From a checkpoint of a small transformer trained on Wikipedia.
Size: 20 layers, width 192, 2 heads of 96, MLP 768 GELU, 9.28M parameters.
Each number is 128 + 32 x the weight over its row's rms, rounded and kept within 0 to 255. Layers, rows and columns count from 0. Numbers have three digits each. The size before them is the row's rms in percent of the matrix's.

# down: layer 3 MLP down (transposed), 768x192, rms 0.0346, rows 120-126, columns 0-191
# up: layer 3 MLP up, 768x192, rms 0.0579, rows 121-127, columns 0-191
down120 084:136106140157115119157134090126172133101085155112111127104137202093144135105080083200049161202096106150122068136165101214142153130108094173165081156180065133120186150206142090116075134110105126114122178180130136106115154087181109100155115160187118119088090136198108145180135128164100145110110141137099092145114106109106083122101135094135162155143158158162202139116152099135085144125108127143111146111125117205132070108151080153098081126109149167075169110099126088142143140129130161129102155094121155153087108097165089125099159115076148107122127156143097118184159118132080105099
up121 105:081127110126128155152146111172054085129115134169153129118104102084111155110141063086141093091162101169125078161144148067105187127168124122070172130082171118159114056154141144150108086130054116131139149158049156141150113122060146153148134113051111082202198095106164133137079175148150162157147141113189106127106111151093094145049154129106185123087108128161097097166140118140105136104105079093131157171144121126115091091129145157137156100113112146154129140090100208091187104122075119134135118192064104150137098136114149140138104138105117111142166137145149170114143156159137149149
down121 103:119176134079121126127116101077159128158150154100133111122062137130119136131157158116142111103167126149107146139133100146130092113136108102160129107148123121092116170070098118164112156138074110137106082115141090116115199132177109110051102123179124154112116175087147135169095151120138081181146119145130162107096098159106183064046138195113162176104155136106178112179059074169192130094047127179161204186106093099172143115111122101149118152125126125144114154111171131115152153154065117150114136086173072132130107166154104102161138091150163152113111127071213133113144149126090178095
up122 115:176134108053177168157123173104127102187064142113035163119113135124144104088160173110093113088090130107128135134116132128119105118143096069074155194170184107126095106126144146117168171112085141142103095082086080167124090120081130086091112101109171116190145066132161134115183110155110162104125067127131120089113159155088130100120083122116129111169137129137137165117145091088163125139118153120215136082188160127162069155157147169133130123131126116066192100194104144091123147093103134139128137125127164107173155157148121121109126197139100106099124129173093086106116159090153168191
down122 131:094188070081112113136135079101153136160122106099164130133086199060149135122094136169144111138125123145110108080125147133125088113111090153177143181114157174058133112170148146112178139161166100128063144129117103130112107118114157214110068133189173139147133114115109122098161082172177158195090139175094139133107136151094135199124099092164133167107138059084128084136126065147123087154094155164122133106142068123119130115124091098057122131145090091142162158141138186115136061186119166126098134101142140043112131122194155163147154117128080112158138140119121094136130111181150102130
up123 099:155155104193155161142175070111082105103128109163166182109178159093107168108139109081143139133200059157137130179164117073112109148196132127140109138157111157170168128109142104095149067150102140190127168133155090148148135095156094132101146176132091126109213145120130178124097099110183177120091160156152118151110132142083101139099162100137158159110117115146079094121158125092089093137088141138104183146074160156102104069064108104113169094149136164118126107106123131073146047083076147132101130154140127120109202181097090184113115143103213140143128123114139126161137133121101117153
down123 104:170137127100145096162107157132141127201100169141073152133115118067094152123109134129115119090160158096133162125074120164155055122080140106124160143069163108149110118112096199148139161108089155169138122114147142141185101158133129111100121089136172119138069171129128091115157146123127115154108107086143164110158108142099164090091115136084108069114113124133148168091113126190164148101139173094118053114158125074177126145105170120164167214143103096108084116175129105171076156155135104103085161133113145140103063125087146157182131133088115155087163105130189215065167123097112170191
up124 096:141158079125175128139118144135171175150048102132119176173124164122111124116090177041100109097136136150150103118118118155101056144122075086112081122145147095124116164113151191105070180131190101117160141092100112122131132136156148124114173143088224105167122132124134096097079114145157198099170053100149098111114146142133129147138065105135133137124152087110077138132178133086072119145103148101181118139096097117101069158094131135142148112157168165108114091181123136115179169133206162073119105097090165096134167119134120107124072156156116111171112147157181126099160116124160113183
down124 087:156092164126116093154119105134131112110095165062104090103123079192226123117121105166074153117114097131091142145165144050127109144156138161146137139120149116162224143115108154180170033099112140116156106122116196102123121144126161114134131114083113148138086157127130155159157090126167117076081182090119155185162149139127117157136142059133169106143118156130192045165115153119083132123077121188111171170152133149118104111098152117132108113123116126140162152067091158175091078120133131196120151147097095087091111087130167083127168060109160144126119162101113161145148117131093132135
up125 022:069123108121136122115146161150110158120103107084121110113058117119111109136065112138115123107193131119111143117146111115112176090154130129141161112137108166160131167133060120198136135104095214206194124091168115156156105175148158091140126169134154121124109160211142112158123195114114148112074162102171098116118136088139123136127119145083138163084105163119107126114105103095123107130141170109072155092109093142107113255148067047146081165140171109183131164134116124154106152161126125161091152105106060103163148145121142124137144167139176141098140125130143136149137135110156091223
down125 008:142122138160115155147139120066093136147172144180141117110142168152170138098156103125106132151114142136177161140080143132168074162094130134143156156155099179163083114123217188054077137072116116134105146160085142133095148065110108165107106087100127102172124149118120124128088077083175167124158118138164171153097136136146086075150160156126125120164100121093169135171146162131127178067120170144196095121187139163127144121181189175109167160113088150064087055134113179086129099112065139113124076141203149162118143122112105124123085119075097103143139093133112092110150168105155134108
up126 128:147224134134125179143145183175154124147096181120124174110140096126111148087183065151127108092137110160114102074153112144096132205151150156129120154139139132098093104131116084144151046100150107192081119142185107118135120122054146101105117160154192122126209167155103137092068159136128133124092106100113082125103093146142140162140158045152206140125119123170110146144123108095157105119070140080119110135111146125086139145076084136086069090094081149158097107137108150128111137096144118146140054156150104109114152157122099156148148141124124116224133190155139109154147116116151162093
down126 131:098166107151149198160122150160122128121132116111183129089116126096089140035127096117113087152147165144100174065124112159140127183134115123160090182150100132085099104151155127137109147134132126151105123096093114179161125081185161148128128143072139122155123068112121136079197111194189163087076127103112043089120174151105135125153057110129117151133160087141126135115106092129106149018085166086187135111104106117087087119121134129131154164146097169138119112156141161120182122181159151101124071094117123129159077149171129093142167110110116180171123078180086174109130136150159137138
up127 114:177154153136139166161136115137102185169044123143050143131130112166090108100114136079096125089135122128174105047127141156126170190089150051121119152120171143111142140128088132129133129126138122197074188074101152150131053159133132146037151137125191122172148078122139165085126159120130166106124164099126149167113132120047122133120098096098137083135097115160110130131173074134117155128081142116163165134092135135156103209122113143151169147090134146142107093150147122112112142121178114126102134107161125109116146086142112096176160166135084081150137152224144128109099098090091187155